config.toml
head_dim = 64
norm_eps = 1e-05
bias = "none"
extras = ["local attention windows", "gated attention", "capped logits"]
learning_rate = 0.00715
lr_head = 0.00392
batch_tokens = [16384, 32768, 49152]
Each number is 500 + 50 x the weight over its row's rms, rounded and kept within 0 to 999. Layers, rows and columns count from 0. Numbers have three digits each. The size before them is the row's rms in percent of the matrix's.

# gate: layer 2 MLP gate, 448x224, rms 0.111, rows 240-279, columns 0-111
# up: layer 2 MLP up, 448x224, rms 0.112, rows 240-279, columns 0-111
# down: layer 2 MLP down (transposed), 448x224, rms 0.0756, rows 240-279, columns 0-111
gate240 111:497496502556605532553452513552503580456492460464507507560576575513450379574442467314497560506460481501589492581443536502528510546503483453468477563556462513481552557457516565493525526483482427466475568538520464504518500462501530567402414541462482574519562521627519526516476547459514520494473501487465534500546522456502468594474463521499
up240 103:515576485456527396497610465427508503503494435601400472455540558476470580464552451422499572524601585521423572476547472512489405484440503510495434419492549479454388533519598533465461540426487517456625420519525443465537524501447479508477520539534416502575473560561488436444442436479506486497550444490576491472572585558482443555451503429542
down240 097:509464473508561543581448481477478552576511533531364521519492466519463488548406516291421547507469430533527542594490539528437524497461466395471531540460409488478516502458537491443565560550546437478472501514417590477546443521570518537418435453507588551405614507618491445504591592476486366519470502496457558443535508546531485487500519567409
gate241 102:517418521476531564520402544472560542589462548518511541456448440553523440460534573519453616485526582532540465519558500525448452504494477533532582584490506421558567420460540412385478485494533494541542518536482584585561497509418470503542484475474468454456488500503492424546478455516460468528569546435544478498539484459568493514423437530480
up241 094:418612499408486525531512512527447450509476510567482477471473598428524507490400584477450546523422445595392449479486512447476538404476535502496485555493482461541462497458447478562526489575519459491466576437505596534452511509512526596500490409457455517414429415504461464530561354530498488454492468472476467513488408496452580493536455533567
down241 094:563526453495523406527429520508569545487555539497534555470504477545568493491577497401444502529526525506551497485531466454445524509582553430557451477420519432574486446514558454518415409559515511542548486462493571461526507434572461559435594464486514483442535463490488569489557517557428498490506464503501539507455590588558461521453542404491
gate242 104:460421528564540501448406462516432495554574536538498413446454646536428500542502485446470536593496454540533448526432546526446427519503508575510543592526498486460479423513486569529502566476531527575378570460469509506498485539424432420596601591543520492515493476515481481403410551548454490471483476518515453587543488445482479514475479485491
up242 101:542505439529526456531587432458521471523446549434429512560496549503530477584485499442473544536537471537526430398479513504575449456462468521539454332496457501464502389501520487557542459606531414396494467569443492546520456554481554519573491418594490512526516486530530498453498416491511477506506495545580455533498505498592482458505585521537
down242 100:510530437539515443529469344558587432535488509477582489484462562520516493531546451409436505521398479526442555478581543497471480519519488530446524497521497405446509486468554518497492518501514472458479545486453632421520533514563441583529505519570439576543452496524432588410522433412579513521418533589526499500458476497519506449506551502509
gate243 101:517419582469590519527384552478529482494462433471581512581370549452552427451497579483558497482555540568459510523555434521468480437441501517462529450568485486468491454479425570584514477533556545552549611441523534502486547467512434562519529508511517473486537439529511478506475550475477494579530331439445548357520513553478574506488482506536
up243 097:557498619554488499475589472480510419513557414504542499504443539575518521495601468441526473486465451575565447536520512575485515461523484480456499508463501557483454443419584462437518533528528425557490473594434610569508508429540483504485543452559462588525583577475508492515545509555499471526631487546438464453500494378481500540466495431474
down243 101:446515544472550471530538538461420521436524560454548540475464522515512489422429543445573519542595416468488529431519516488445454493479537510563512563466550531520499500540491577579537369418579516609466538496501540460469496477503540516537421517538525422539415496417506495459509534502537526455479539555526507534532608550478457544449525531571
gate244 104:500505537480511513515520469430543511418436508472468523527467599514494560494504535482437495449497449479527468445483546529529476568582452434560505489528465483441543614510504492465534536430498512511557501432402551507404525553539555478619552487439556490431504531558572561548460567520548480498519518455464457494490386588535531540498482499442
up244 092:396501545532500563480483499529615503541514466530533492529555520404544519440410546463500533528506476521345443459451418501418476517442569575527468554521569547378505416374444470440500466558572548539575454439507503469610514507439551495453498454485436478470479465450464498479476497382496469485462488510582425533569451448580510469468569505501
down244 097:535456485503407503556470545501471558537453425427539581525475471501510523601540454554532567524475573499570594546465543480473547451427591509425415456392516532507511494525563557513529467489449629461498509510473511539484528481583451587470445517512501483513509427468466511559567436431540505435404483475502497365448533506449435491440447439532
gate245 114:557469431438462521506444512516415505459539544468558377474514476557524510503500428583459554439470519466503556533476418542469522566529477500413430506498541527437505493527500576476424476506533453481453507507490406527457360544430573503544536484441516497484457462512509489452544506468465501498529604547519481546465478523524498527474535462503
up245 098:556431550441520470531467486529498368471573553423443536516463490611463499497539506499590494465493394527587483460480466465546567508511562495401500506419481409406500505523552491536509518500539454399502529421576483483509448563456508537483503499625430550529515524545440538493532448571512446552524607581528466496477605403468431526516578495521
down245 098:510497508517413552536500574536499483503520508562415512481525551449443541502522460384494457412485521512449568593415494419456449433510443526541526523537435511538496589500542470481598526524469514468442476528461514461489512517510503460543463492416518542463467529577505468416504573408441415536484422493437398512493496470527565535497425532507
gate246 085:484481522520578482482448501471447484517635527489436447481492483507521538434394440450572423572536453481482539541516483474494467369520523512542595415525426508397489467372473547481492620598536621569542523507482511544504472476501414507460482488539465466544486479554609540475586451484460432551505442501541422480562487542514468492552406524568
up246 089:465434483467474530535554498547500465497501484476430616318494557503437500531509589610503471547442553463523537510492463512515411564551468464466458545632594398588481501551556499435465552521440494538447410474527444446457470439509448487490528507538557445503461487546431508635514465565565543505562532514488606491502489479423508550484547477478
down246 088:478507502490469491413446481594468579472513385421499507465514486403587505483539582498508455373504495569507502501580450411496497526536485474501494427551538556444455549598456458533565491572435445539502467549477449522546478515523519543527501464557562465585503535548451409475545598502490516532398453544522459463423443437463536476455500569553
gate247 095:413476570576580519470465528512589490505566424458490547518497511505472516465492432489516464432581569458550537505483471488468535523543473611444527517483433549422506507484533470513541518463557556464464536496512497622431551574400563507552492577528503472532490588428550496576513543456468456478478446482502508555524459482489480462513474474459
up247 098:536511542455405440477466514510520503454568562421485514441576448494450516593507497597406504502530456489521517417390467404440508543533517513506557411572549490375498495563489456419548502476501475431535494463429583555469550476474622432527445455498520569493509466488549476515539438528456523465498532478490502434445504445496473525480603521522
down247 097:469520546505567512510481602545455466558504452529562490469456423582507484567439411456476541396502419422528549516491576525457517589517521556481544524471478529430472504467454409496534619452473457482533432473423617524460547447471677541428535474444471511513471551496485461469450494473443445374509444503515513404417538457522425526514485407480
gate248 108:546458469488545497440492503467492532482538466430589515459505560513456512456486452475440536510552558560415607557450531511502506547469580611482557454395468401551520525516526496453488501484555531475528446493465500539425516477458623425491523565460543561536523497562545435478462481530449633603510456563464401521547508523421395418579538469557
up248 096:463541504477474521542498514587489505466442589603542427491416479511548522619506540619427492475534492451530589393413500527555489502479409454513447588506481534439450506477439455503409541477424535475504454492474545442472516488514446588494523466533562461521512510497473510532512528545449573521504507498437586530489442458593493502431491568504
down248 100:457446446551483529597548464561496477438535522620486567530534439488416521578495552498442504465467482485515421510482509499555505528559476546438539437550549513382528481500465525642515490516428498438529565439568471519516383483468495482567478492488493604491463464519516555458462521454563447397453479384536462492408419507489516523488474543452
gate249 095:519529564418498442370562492526430516575446484526417539489501448552514413516529522555512535549556602526501484429507473523441621511553551502369550453443550474664411500422554558572487500503492428513541495604541485592532534472474548496503449471434449441501407546475460517359469550537479451567472531565495587482471505503526516435566473536516
up249 088:547490539421436497443447512581471477523396517547510475551556496478488505551556591528491547457467459460447517413527497464465423500442453464443465407578506440490547477529552580460545411549541510435499620547433446509528436551386546446498486555490501522502509501487515587482553590462389466544552464486459511467487525564488448508547533434483
down249 090:458574528551473537449469470518489458464507458421523558529444462505512551452565500523501469514584475428450450429572465450462518548569430476454486564534520555509526432553413513437498410463476530645533478449464582414480500473509548543468454405478444473483514448525436434416527465542474526468415416505491573351440537484596519590509418494501
gate250 103:503486525416566561497481533485450556508518503480556542439474537478468502481509401464559426532559443510518468524411460527532533441553563444460540420523480574469544376558457550503329521545508473546576507496453481566562483480500496482494622537471514512511398403512519464525496445456518503575524539513591511440512464490544544498437513498466
up250 101:388451480510480598563549507410495495481549406526482565507402564505461438484432488496511451617536569571506534474553463577509469527500532472484470461485597495517523556518496523487478428504409491571443599500551434527555417525524452598570451437540578499485585445568492405531482412410488519477581484544474481641554520443435519477422457522437
down250 102:481509521424435596452432468490489478541452536610500471435623503523462511544507485390436511516428485473426542427480566482554574432455585520563557654458460525559452412577499539451452491505474535455535501364513540481544516450445474455406436547512452533477489543457529558475536478487543466518539513442567440481559529520532390559531552487455
gate251 097:480524443533560405399520548488426526429337477568468485542545582474544514504521494521415607472594526538508462460468558480549537480451523478543480489505461538512483537515491611516495476531520482442560394557458613413517521539453429559514539505557596509446439454453471537468533494514525527511563513449513598454570457622546485450389397590522
up251 088:578480546523467417509447387598444488503507505500610552429529418636377444535563470550498506488513450450491587578540464442535492451562493470531474547559453450449564491520531505456480564525477536499477489448475486530481493466427456500408454510479434585556435526515430500551540530429458520465523465495416555534461505419446487418576519554575
down251 094:464484496531515490459558537461480458537539475585485460478472623541603604512486519377406486475504525494495535498514468494441423474586569508485500433455512582526498482517494422533584542386543486519498514477542555557496523437532549456517501399549507513493544501494512508539547396532468541503523534533490472529588499575574494477416486468508
gate252 102:472468584495493432498512410503500501449556475447491541455531524528542484485428432409552552575542548504550580551530489507491539498572434519558545585490460533427540432536439414569461419512523454410443500428498492466462464420473521466488421450544529494420527533511441466468515493485427473563523499496497468408563510510599450519404467574524
up252 100:503467518585524537479463571538522520460498524482514508514576580483511533450496491451462535487488432508504416452505552412518515538533499595525495554463437549527502479416468408500514508556525601516406544409465586386472468508463497527498583456567536485472484556459435616490575574541545489555488507498539433433479557473487506541552553551484
down252 097:475467400356483481580538560606469452542452504590457390560436512504480469599444484407414500478540491539477498548530494580436472523491494441498397552496591584514487510505566519534602545490494518468522526489591424635527467541600537533468472542518499476553456472527465549535490535508572480451500473472586564566464510548578470444479483504548
gate253 110:489574453465465566525455488522491613516496482468451544582546646439499480474448533510478475484467554486600587514469561542557409570460400502405492494509481521495466442519486482515510617549516465547415510576474464520442568528560433510462422493471481537506533454493473551504357491488550569467492409446495533471480464483510583557593558511478
up253 109:553489416426387458469560489530549577472505435485369490543577473471479564547511497505489559532529565557528413453521446445459493506481453440554472529488447620464448481565487541555505613564447442565477564535440509551563470538546458449531515523512439518446532506522455494523416538456503572493547400513518503467458482577487496520501479517562
down253 104:598477456603543503473489450433471620488614543435475437587571487491479444426508521521435532537483503561535594461584446507551410494453407505461556531548459474475557464539450460627473566555502562544471426488410429492500502473557511523514508536399479491500533410571517463465498508445488541541456464558489493594553433537495582537574497514439
gate254 113:542514427521487524531442570479399567562473494478551490494521481518484563613590535401530515484475434568550444443469558513518532452379554492440527466397422548479471475569451473594463505526473467508437523500457527448569545524491556523471409536479578500435501511476555455445507553512562486438557545584383497572484478519535457442534451509480
up254 110:529457477489542516437534526499428455375521474537537454527495518495492473604514519459516504472512527582506561481450554409519522416479454578489466473421501531518453457528511458557510420493542475436535492546416574508529411562475549510466451533528449590549593537456553510416616486545608521565484509515543422459530561448494399369470533387566
down254 108:628461412623513513536410552560437497489477484582526545495498509415508523576503534419536504541550508509516516517493618500563443427556473531534432484478512504507561490495469455552470599462490453495437533478465466503580491496531547507511461503595534432500553496419597558563584490527575551551464581481496498536449515557454433644465503521495
gate255 098:507550434417564549527471536558450542514452479522521593455418556516514474460486539577512507597513504576463479541501460488511445418464372552405518439533514537543521453519434518571448595568501542440561610570566524451428446507496503451482467531383501474584492482477438524472484459415480509495438617394506540526495537485477525401454541513528
up255 111:522520542495540420572502449491452566522593526537431512582561565447393447480465540440463536468470442567499503485571515446538604446611524465615421472503475451477523422508534439529476519461457439539508521456524563533505514581566459428545425515482605481347534450548574394574454531539544511495547515547519493578497509529501503458526484470478
down255 104:563495528492456592558486510489546504520565561480426431494489580423509495509514509488471519525531432486533532493531511398458538490491429558556505508514455563468395552504514468510551520451529461438490553503489576527522492499595463473432422472479509642430461473611422504486512531602442513600502428576582517513485543436560495505466486471435
gate256 102:516494452561506500515431539454492495506480570586478544423450471595538485485481605603474551479503616424548540500482542526520517491547451522498496493409498543471488538503579454527392488496418481516461434493475555548458468415521485527443546587501550462532398494426463477560461462509480498529535521474547449491495473482497504550478534500509
up256 092:495414420455391466476583472479449528486519511513592471493469511478476591474406439488522528501511487451428631475435537525553491503446439520594486505563469514538564508485495516603597513491469572426615453546527511440549447529527489517501498553496502529431548522329493482432515542495515416537483496494558486439513514539554479413557492490416
down256 093:570501526564582512508469435489531474504418445515552528468522511432529445564554594573458556449529436556533445465467468493510530532587479402470463557441560547469483522615482498470439451552516451553428534449413442527443528483503462451465530504534502611595443496554479451572611466548508571480513566468486487492469536475541476588327481547522
gate257 099:539426490548468573454538560583448518513519583487590500537586486516540459440579556534467508457489445605448554528358354541529519532472490483515501412506545465488554425575489478455516520548549503561491525602425513570534467475478544460568448496533485464543591506479496543467505407511468577509460560554493499436539565484537474381453543611499
up257 090:402525567429464548478529588542468453560563466454456526577488529571431583585486505458434435489440519579513502461465540576439493538474472461413467463519462507529605498511515548587534516433571504467476453544438429461486436504521563497463457538517554492540513578459469593473412482483524483489450609565511590446441484481574459533506580489563
down257 092:434491477497467540487484502530457466418457539522536483455482469557480492572544539445418524518492491460512419517544511549545439511628439491456535519615525394467426479376433520448438447548515396532454484490564509550518498551485534463484446495535509531469375475608506466507528553506558498436408492586436480491528470529467526569517434523470
gate258 096:538478536480540547486480535492452528585480400460572525570621458462540420503493477470517505485491539509465486514454372459540473514531442426450541489528560490517436537451486513525586510484501536484521511562530539565493494517461432582497396473519523550514445550481535527459484425451518609453519544493463616382511531403527446469484406530541
up258 094:523464604566362537553498470427574448412469400453468500496609559526440378510528502527449514474472604567465524510614433493578436564608491524434461543557394446460482516512447485502479480537491539547486472526504478485542386519413428540470447437519497550442430516469456483533493602509461483507568438580424556433529508545554475474510476569521
down258 096:492519482508464571515353459497418500538476447552530493523523513491459552573511542530517492427473460503529528522396480569492652503509441497494549510484451522523525494464579490512433479489564456470501513455436509452423508539458493464421508522552531516412522516548496527428454478441531534507516489467476543591542463528490495428336539578448
gate259 095:479511511475558534534502577489459515510465548463558531388476516590514436486424481528473439521451531484568465617499512553458529541497495455412479494459487618462517568489439629502441542539450468513484513524491525470494566483461599473445498386487457448530459560432466456472536575420546488511514510368501509525562493423503501454400447499478
up259 086:574443469549546563532512463566531505526466461469431493560461506502488532508487442514463450489486468556537512584528474489466424499544578466539461527632506464581646549538552460533474548489522540506400533618505475524532467511586471553462432578446455544493499537574434519442510480490531574509478591571464495523552423532485512504484416519565
down259 094:547543521555478524519416541611557453452448494513515449536449436563580485501526476418453534391482473476461585554484466558436542546535553620486407519519577500459543541465496523525522541502510559546473514586505494371474535456460438399465494458513480506349467445538473407520541459518501487413476410675569554489463491496514553472529475463525
gate260 098:528535444445483442430436506542469466454407543441544457482427548436531500439560502400374550431558540458506590469422438518504554531556534518556559475529434428494483519484440542493539591566549439515418483586508607536466528523465503547540483501536492514490400372510502478567506390449418523490438551582507553476570510478501499516453491552354
up260 106:457563533535515570540468477516414596514497557506553469523464448390494537472478559540526438476553499424602462466447517453529447510555483532530450411524435574571546504507423480455594528445579556501491506496502522514529514470510429502490524437555490489478530490492489515439396404459526439440496572487423509552451519548543481517516465535447
down260 106:490550456486535449496439421509465584550536436499514566517538451415539473563610533462418576451532468452452439484458450585473636463541482512521422442510459504554475567525548489502465521385526465491544518458496487465504493442529453548493528500476601448594444535500477550498508556510482456598454475369563371437485430476532510627486514508492
gate261 109:486440511405467452570486524496414509556533462501555508488430493496588460482553562436483469429557513470436522460448503572522552488587595525452519531495504628553481451465487463501489527508558554488528556568535538486436371448396445455486592466556569582543464563532480483456526503508524500540505517450478532488545498449551584492492494497545
up261 114:535467492529609503480449529511528447521427412568545515454433462626506493501556570546488545551536494357412501411555471499549439547552439443520439538602452466489543484516528539450526463492549495559475443447425523449534445382456496492459464499457500563512473469526484570609533563603346414480520485544492514484454396629476567457568512452426
down261 108:559413522460451503554547497507466564513459487486533555531501546556466491489470505617563541486535554545553504551521573487556515449464547636484530537506542506502454595476521462478475552504539392413487498516417475554529455535578528509470492538410456427445488422460521446482429618407529599549512508409515409508508427548509529472543500485538
gate262 104:439418568446510576481487508525513463413553569501458538559480509407511523522471490510513533501519543557482575444444527466521558479423468508511497530457502467434437494544482508534530522466588551521494513453506462459464511541508530419537479492544549524546463508550627561394453428459516604497516556517443412348448515484464579631448558485539
up262 100:541472511628578476662543461440508486428564586517553532583491520429491449484507467452581479543489428443499489531480389508485448528473572445526474492459470457541422455578419514461407489507572511517589486476453413473486503524513431516481517496582439487524399407519527587449499544505451436444581489529582557453480523478490540561441507523486
down262 098:469513495537518446452467458518552469580419395527455411469558470496543502535462545533491500603501459496488542541495455511517499526432581517470481448534527546519561413441563502547464501498486466397419524558546488586432563505444415445458528435583589478502499546427479533550517543525461543529462573470460439525445487582539533371503500535433
gate263 099:415524595552476499535562546435455514540508468565430407474429479432552541541484457510517541524486578461591534416515515478523602537464483519432508484533478458460396470472429470552481542583576504532465549575403469523516425513638528504487577572448534487488461484554526587505475489568462555515506536607486492432515499506518531535408531498509
up263 098:512570523423353622548542392480453548508374411505509622556547505529518502464466512474430511530533441528613462522502528500486501444567567558472568507570469470502474477480597528552471485470450507452485516457494532463545543568504474531506509507502544484484480565437410473483547537452560516572488410438464588549536463445508536570563427555522
down263 103:546471442483541435469524447500533537560526417494471487439553510482434480444534566527588513501469495500526549510481582500502392463579490520479523477527473505629497470509502536471542441429460554570418467560434433487484468559647453438475434454590422474551529488537481483503488417425484552496428431494509530521516436577641506580497538502421
gate264 096:544475487519489531487565477575497519519494504464618494409556527478531459529473488504468515509518542504480521568495467424558595567402532447461467540473484364416421545551609482578512499511548467540483501522494418459419515533455453456503495480466495469494466460466458454515453461453550483519445540483538544410519545438506532567503558504540
up264 097:454516455517469412459487489536415501569535423443476562403476483534479494561487458452443484500521444542510547471437561401580549458451462515525457463459570546481483488431501429544641410488548469437490494523499527453484506547521522512446553464571470550488528448532559438501391474512455413470599512609537425581490476461488496420590476449497
down264 097:551555442538393526478461516620443502586535452492558462495518536472462425482593586490501535531531523598460559522567519470471535504421440496471556440533472468523518514460476380515423542523505475520507493514563434505442508518538449445504507535524562498639448547477576512433481544513514502562436529486496516500380519467533463542452522543491
gate265 111:487507451516584489556476465481480504538512506564613507514484522481562507567565444522447435465557440582576482458450459635440482550498535513577481560466436527507511505500487434479497552547491488535492497523486523540444540624454496496472493444537507492420480462609472498502521569533401466534618491471431480451550556561530493479472468399450
up265 108:555438471527519480411503512461466557521467451542529574581517500579512428565548565583483493548569441528537445501489520453530541484512496502574515423492453439557495582445480487475448546535479463431493492440483459453445547594491399444490413413463500591425481444441533621486528502473458547515590533409506515497484453548473464456476542513506
down265 104:502497554553526539437514609546467517527465514509514549465538478480497435455474429567386530531469531570513451468505511455524379487562541519506471523518471425520558472552519440542325522447403562509532514541604527542600474439495501501552527498491477471551532511443532549554574460402402567458459474493451578446412415471435468504580602474541
gate266 101:591436590511481556514485509524423401423564458468645562499554550467532446569450501547469540549376430493390526480548557538520467564521574473471629490490442496507495488534465525525508506493527529507562483494503439527470549514499467461515464500481493430448450491443476511484508453611457405538535475522425537470461465459491527461526484467500
up266 102:540477480494581444552514553532406538514555385528605529389547490458463465502427472461510485488449645387438552456421443483515496557467529542543543471516468420504442524492527427534469607493425565449575501463510539505409466634526490453462527499540455557488586490455573534538531499515489417471542552590476591517584508486507556452572542500462
down266 100:579418533535519466529521515506506534460510485534538491530557551471559469529389569518511522555531434435452489583527479449474581580408466570453470483485449360487468483438413514506433517492406412545560535497552473458442507499548608491412517562537603515437530600482512464533490559521471439429536465508506530477565497415464497381456492515404
gate267 099:452507493520466471559523446472506416451543373470540569495476489412498506570449527506483482458500491550561500439451467501531545520577460398476418452583514514453480571571422473541534582478546478526439541492488414562458571507496383504536553460495658471483490491474545485470531466370586513461598511466568471529595422523537602569507486465442
up267 097:476453533441520574544487488554526448522449563529554476547459569462454585513558456476555497482533532543575590543431503482618548471427527501543517552388467559520529521520417473442476416529432477479563461472538478524472456475547565555432488439547472458435508487590505480435477520438524489599424517524620531530585527459511458526418441625509
down267 098:461495520487496502463578395572581539391423531516492493501541525472492508500517544533554509598447484458510355548433424485492481512508415519465457473546566460535523432511513529573549450583551540486466385469501464480538425531451536463472547435478575525541561554489485558404589503571481500488619471527521530461497489465481562511547484451467
gate268 101:522545528443456619499453535526586520541490467530564543562451398528547510504511488503465438478493487564443522429500433524466589517580469403511503504605481492466491418396467583441470494547529498530488567465423515510478416447479444459498525462509423530449546508607522511503551543396393476485464504512508500447485525518460509485528518626505
up268 097:422524420503498626478569435532523456473451453536355531495407507512513454555507516437460451421504537479483497530508536547498442456500496576474512508517451496496438520520532469491544526428510434534503539499566445523489533502520423452544464502413553589462425455502511487479502516530487504486441481517492483600543407541437532562501462590449
down268 102:599412432507463500472580520482475540496498467463521487423479548463435515507426476452549513529481472607575553412526501469542606559469440430573476426445420548534546403566509500478432513599486602464521453495502480472535560396527503493468544530493580589502489453525468506513504454436436517632436534501434527517497558521436428490438433508524
gate269 109:475483432478427430525544447509581535560439521516429528448458462503511582528406520549521509636502501513498519494492349605496538576512431482454598528476562502478534481486432481458444594523564505515518541496512470517500520441551540560606548479429566534490484513517463426529566517521543488408576480506568497457398517576428519589445552484483
up269 100:479551477485475493443506471511579469475419549445438540610502522483431513493499526570441569461450529547466416542609449464474522409501516428406413543466522557598469447462488490555467512490460530545580541542549500524493493453451418535533467444590484518475528564506426557537508411522568491519438541508525588463473503519519497524533537547590
down269 100:487446500507564566504545537417471486534501464564412495539555519515481462547545496442501538508545453409489438645460577546550539605485554479534572503433364401522523564480463485480560560576494461520478456469574546480543447476466534594503450573402476470559461566568569440499571421479512427462546495468499511525574483508403477508497542504554
gate270 104:566433537533545622525518472413508606492381444399534454477635416514595502490553573471501473471507438405493580528374488529518518408498486488513457468517464487469529549476543506551505548498517476585533569475527597495413477458496382461475472568460516511455527429471459502532629478533474495519557493496504511484502537576466477516535459497484
up270 103:529512475444522565444499482559432497642538436465551523457432448492543577554485468480475565471508579525549481486511430508413596492516490578575538404420473560523459430499447555528474525568408575535480471547529465551524459464542475570420508499455530492561520445521584474476494506491527519518485549550576500440527471582461482492444549497586
down270 102:545547481585512526496524524410478508483526476517544514522536511566517449395425582465492488478550470565433604512427584497566529499614506569443435493529498403436584455581485520504496538558521411531449528484441557489465482470448486486500489577533585468442458528505459499461485450509535564503558478576454399581529473417524582500533431462432
gate271 103:533460436445595510560441455515440553417506627462447582429455429510586500496398504605490509475498535456507672455441468463512543504420558538586578431469495544456535543491496517530537535442579476430551481498478464479460508448489432529455502641427512496451522564492490483547468506477486530494459523494487598504485485399520474519489570563480
up271 100:485490595486443487491550613620540556524452468601484507532417482472402543582443465464580496502459479579497514504516488518575474460452501488420540585461453504573499451500479521488556547582514524433560536502492599467520523491451549496391494577510487511412401514456415477526518415549498496475507517511460544382589490442457484457497598457498
down271 099:517494480608437455476497563531491491519536474503476545501491461497494399465441555597440530404467530487457553437541506527401497457357456481547516480518527613571510515522521481457530406508515470494564458579400474525566492518535510482559520482466509387514492502571537445444504485466548479512562416498481501473539455598489533383479507513543
gate272 111:519606493513466443530527391498524495536505515483468488576500527450426418562479553550487485549512517576471512484434525585524504533510506483465446525589603420555443529500452482493507440528476468436460531440498454524446407451416566552501444594470411538461467408493505491509630569473542428545481487496490504501477433558361472462399445504501
up272 108:543462534483485445396527512507504545554512536508517524588443589492410411530463479556540470555626550562572533448546521616462448531539474495464502536462521427541454500495417480423435404511434518501507497444449520551426526531427514469510476562448432491499514505496584410517599535493562466491455569465557466567523504482382480518416540475521
down272 103:437495477548493479554561410613538487460541585501477527468459423483552474488462422477521421535537546520445520492527500543570512525388419493532486492501511509537592500463403499563502547468572460527529600512479468439468468502445537521468561521461470550485479534461535490494643573548500464443475482526497520487541528554416443472451565486493
gate273 107:508556503567554481504486471467498560596521417532541511508461481405491514529577531497495450448485472624580461515435595489515542525498584463502496401447422422427552500440475417508626517532501498443543523520469558542595543498537543383485406445537509528504530473594578475540533535573493599491449500467592485439548476489491550495432455511486
up273 107:493524465497495485511450525522454488407467531476379455475542555532467439569486525582473428451476593576522556430473489538589473491562579461486474466576540538515518550509464568543456536478465548553474526554516474570442518485486478525475403496493501445398508553511529564427491462640529584570565488527376495609534496544419533495443442553480
down273 105:501512526359415496660496513453516462554404508512445529534551526572592495493423545491429548554498429452431425588418481546486483479597524544532491431496559443504470427593525526512495526421395550438456488469569463392534483505515518500439580566454552522526476446557475480547523417472391412449575511544535505548568603493469449417576515449458
gate274 122:471514546502464570473484547590487466494418524531474574644505538526447515558446525511533548445512539558530438553458573471475401545499512507457510456545465466535449521495447524492434507525570477481470520513517434517426516541454539535491436443497561532527420509626529486477528508552524453514539395504410511464403523428505489537447540469518
up274 103:510340466449468602541431480511508522568462455389548535580443471494473413557513442462465530508507522534525509551545584496450472507591534508502478545568504480484508513484452493454493479490541511509406499443465565529391493568498519529556385554564490513460429506592584502479459433518495573418475426530474527545449438436471563462422455428491
down274 102:487571549504483545514502535468425515518426577539422540520513542498528507524415435455532519468519531553436481441454414519538498486560470447544427582581482479479455547499498418506446463511572515509444504519521474529503448529517472535633421507406540503531532442503539451445470557559506427502533363470486486549447606474555522595459507551549
gate275 096:517438458509493563535548560531556363517491432580452504517438458485488490499585558491500501538531511449453501490548592410511610434482560461543446457523563557485500523578475469545413586496473455571490468525482515486378544505530470563489536485472578419516571539511533467541526423507518510492505442621523496490475443475553454496464548408481
up275 095:502546515481505472462446499457563420503569511515494516491470440498521560534467437460535473474584571463522581508563527558510478490489420423534480486517506562478440469492507451441420501562479491511445475542475487492567444458431536549601550519511444554556515572533425553511511431472461532536491448577460461488427559448576446499527508515431
down275 095:446483509548594451504425553460451536459517483542466536422530529408521444535443423448528508482574424486472449521564601497479484500359450522504547505447526511528597456581481438450469564540565484486564540517494519557514573479581541449421473507481473474522530439475420476436524499505504474474543445512555414556509458523480460559523540486541
gate276 093:438441472580457532596512491501495531427559429581588512480476496498551458531513512520500396489500450526547517505487591505613508573565471518440469460469496473458477567409564497459508563472561537401465563394542478566523488465415526562501538537464473554460493576448465577457547461397397474521428522525520493422561441448560548489534470479517
up276 130:442490465533546458525446507507539388512466552477505551472520466426531559474479451513504484549467411448516493579473515472505503528499532527535471508606427525481473536466427544540525573531518526538488475467471471458473517453469470456603564437550497466528459498481568514421491498411500496448492497520607587516403473540493464507446473448514
down276 122:477460469499541487594499498414483429391493473521600473481548458456480538452527443453526477526512448480590472510477555584495558505520440473530435542532520501459425591550526575472508562570579577454549435405474546482406492520474529557457517452545549540484466544466462512521584419420527513526564498489468479448506546424570521492436471467472
gate277 095:564433471533443555522468442492541566467488423585637525514502408474571493459505452520457507617550562495490517517614560421413452494471435556469547467509498522474472435438476452460455570513539473541461432472517570474475509557527524576468537569583482558575460424560520419479475491551529504424556492448550482461531453534504447449579487528524
up277 095:503525486495547476602488433477523465520439401475576421564571409432543575402501394404619509530472455454505474497540602490425466473478461553457510443623427550479533501532392514507522513566516501454551429471600456477505522560542558474496536568513458415459506553536514571457438491516542478505409457454516452450404480537541517522489544566536
down277 093:503503524585498454520452516510501431410495475503457498517541551391494507503546444445539536469523424550552478522406554420504431528484430462492537475460571555498501441579502534532582422527506461448463479493468526417539479381475527474525496524605398531584507483518530531490503471387561542429494497516488556524393584613535496497479499399484
gate278 098:564458551443565553466410479482531525532498467469518521517506540511491493515555504571653494429441467525528555490519488541558628485448487460520468488494505435548408555557492411458465419420465504520563504563460420490525449509515478584537566500496477494492461516420571566569463499560507485438514556583424493468461477440513538479508495626511
up278 091:529544512505551450438457460467467559473569503559464529543389550524482452559465506410498571508477555419515475490492432460572566426500443472422434557503481587524597508522526462512446558562540466563534503450440486499467556488518458525590497526469481462535599539479530514497411491432481516425459497488507508519444495586458496609442475473538
down278 097:503543428488482444393487546555577461488472456449541422447495599436435506433450471475584512525435545456458470559451438552522498521416486473525507523456514461447434461548514472474485555447415496540518519450586473433386568443442515497427576557466601503486430554575487505542438497532470455465502493439546562644544555528553522501443548399514
gate279 105:527476533559463604516440398517547484520489449383437487467476447550501486503478523480450452554512477461544561520470576594464480523530529402467561514439537395456572511515504439483475386562474513459481504565468511503514480409519435521464542544542468445488580460575521550473506535570550640492414417500445517474490549541444497480524568464577
up279 098:541443506522445523548547496499433468576467550475483538378499521513480471543520539610512622453459418472463608514580473570489489496454456448498471507474545470474512467478499486432467494570444516445564472503512590437518477487534430556566544465517446537435500512572527571491540535521588339512451480530543535513451477444451544491470523532499
down279 099:485416521548463501456530559490464505480478483489477491491468500455542449418543492454585497561381462484393587452506495540549530395542427473627617443474562557454565451474451529612509467537577455516586517429470510514506534439484534552539473483478537483512464587474505544403536432456505605429531486458456450513489560561465603489505501516489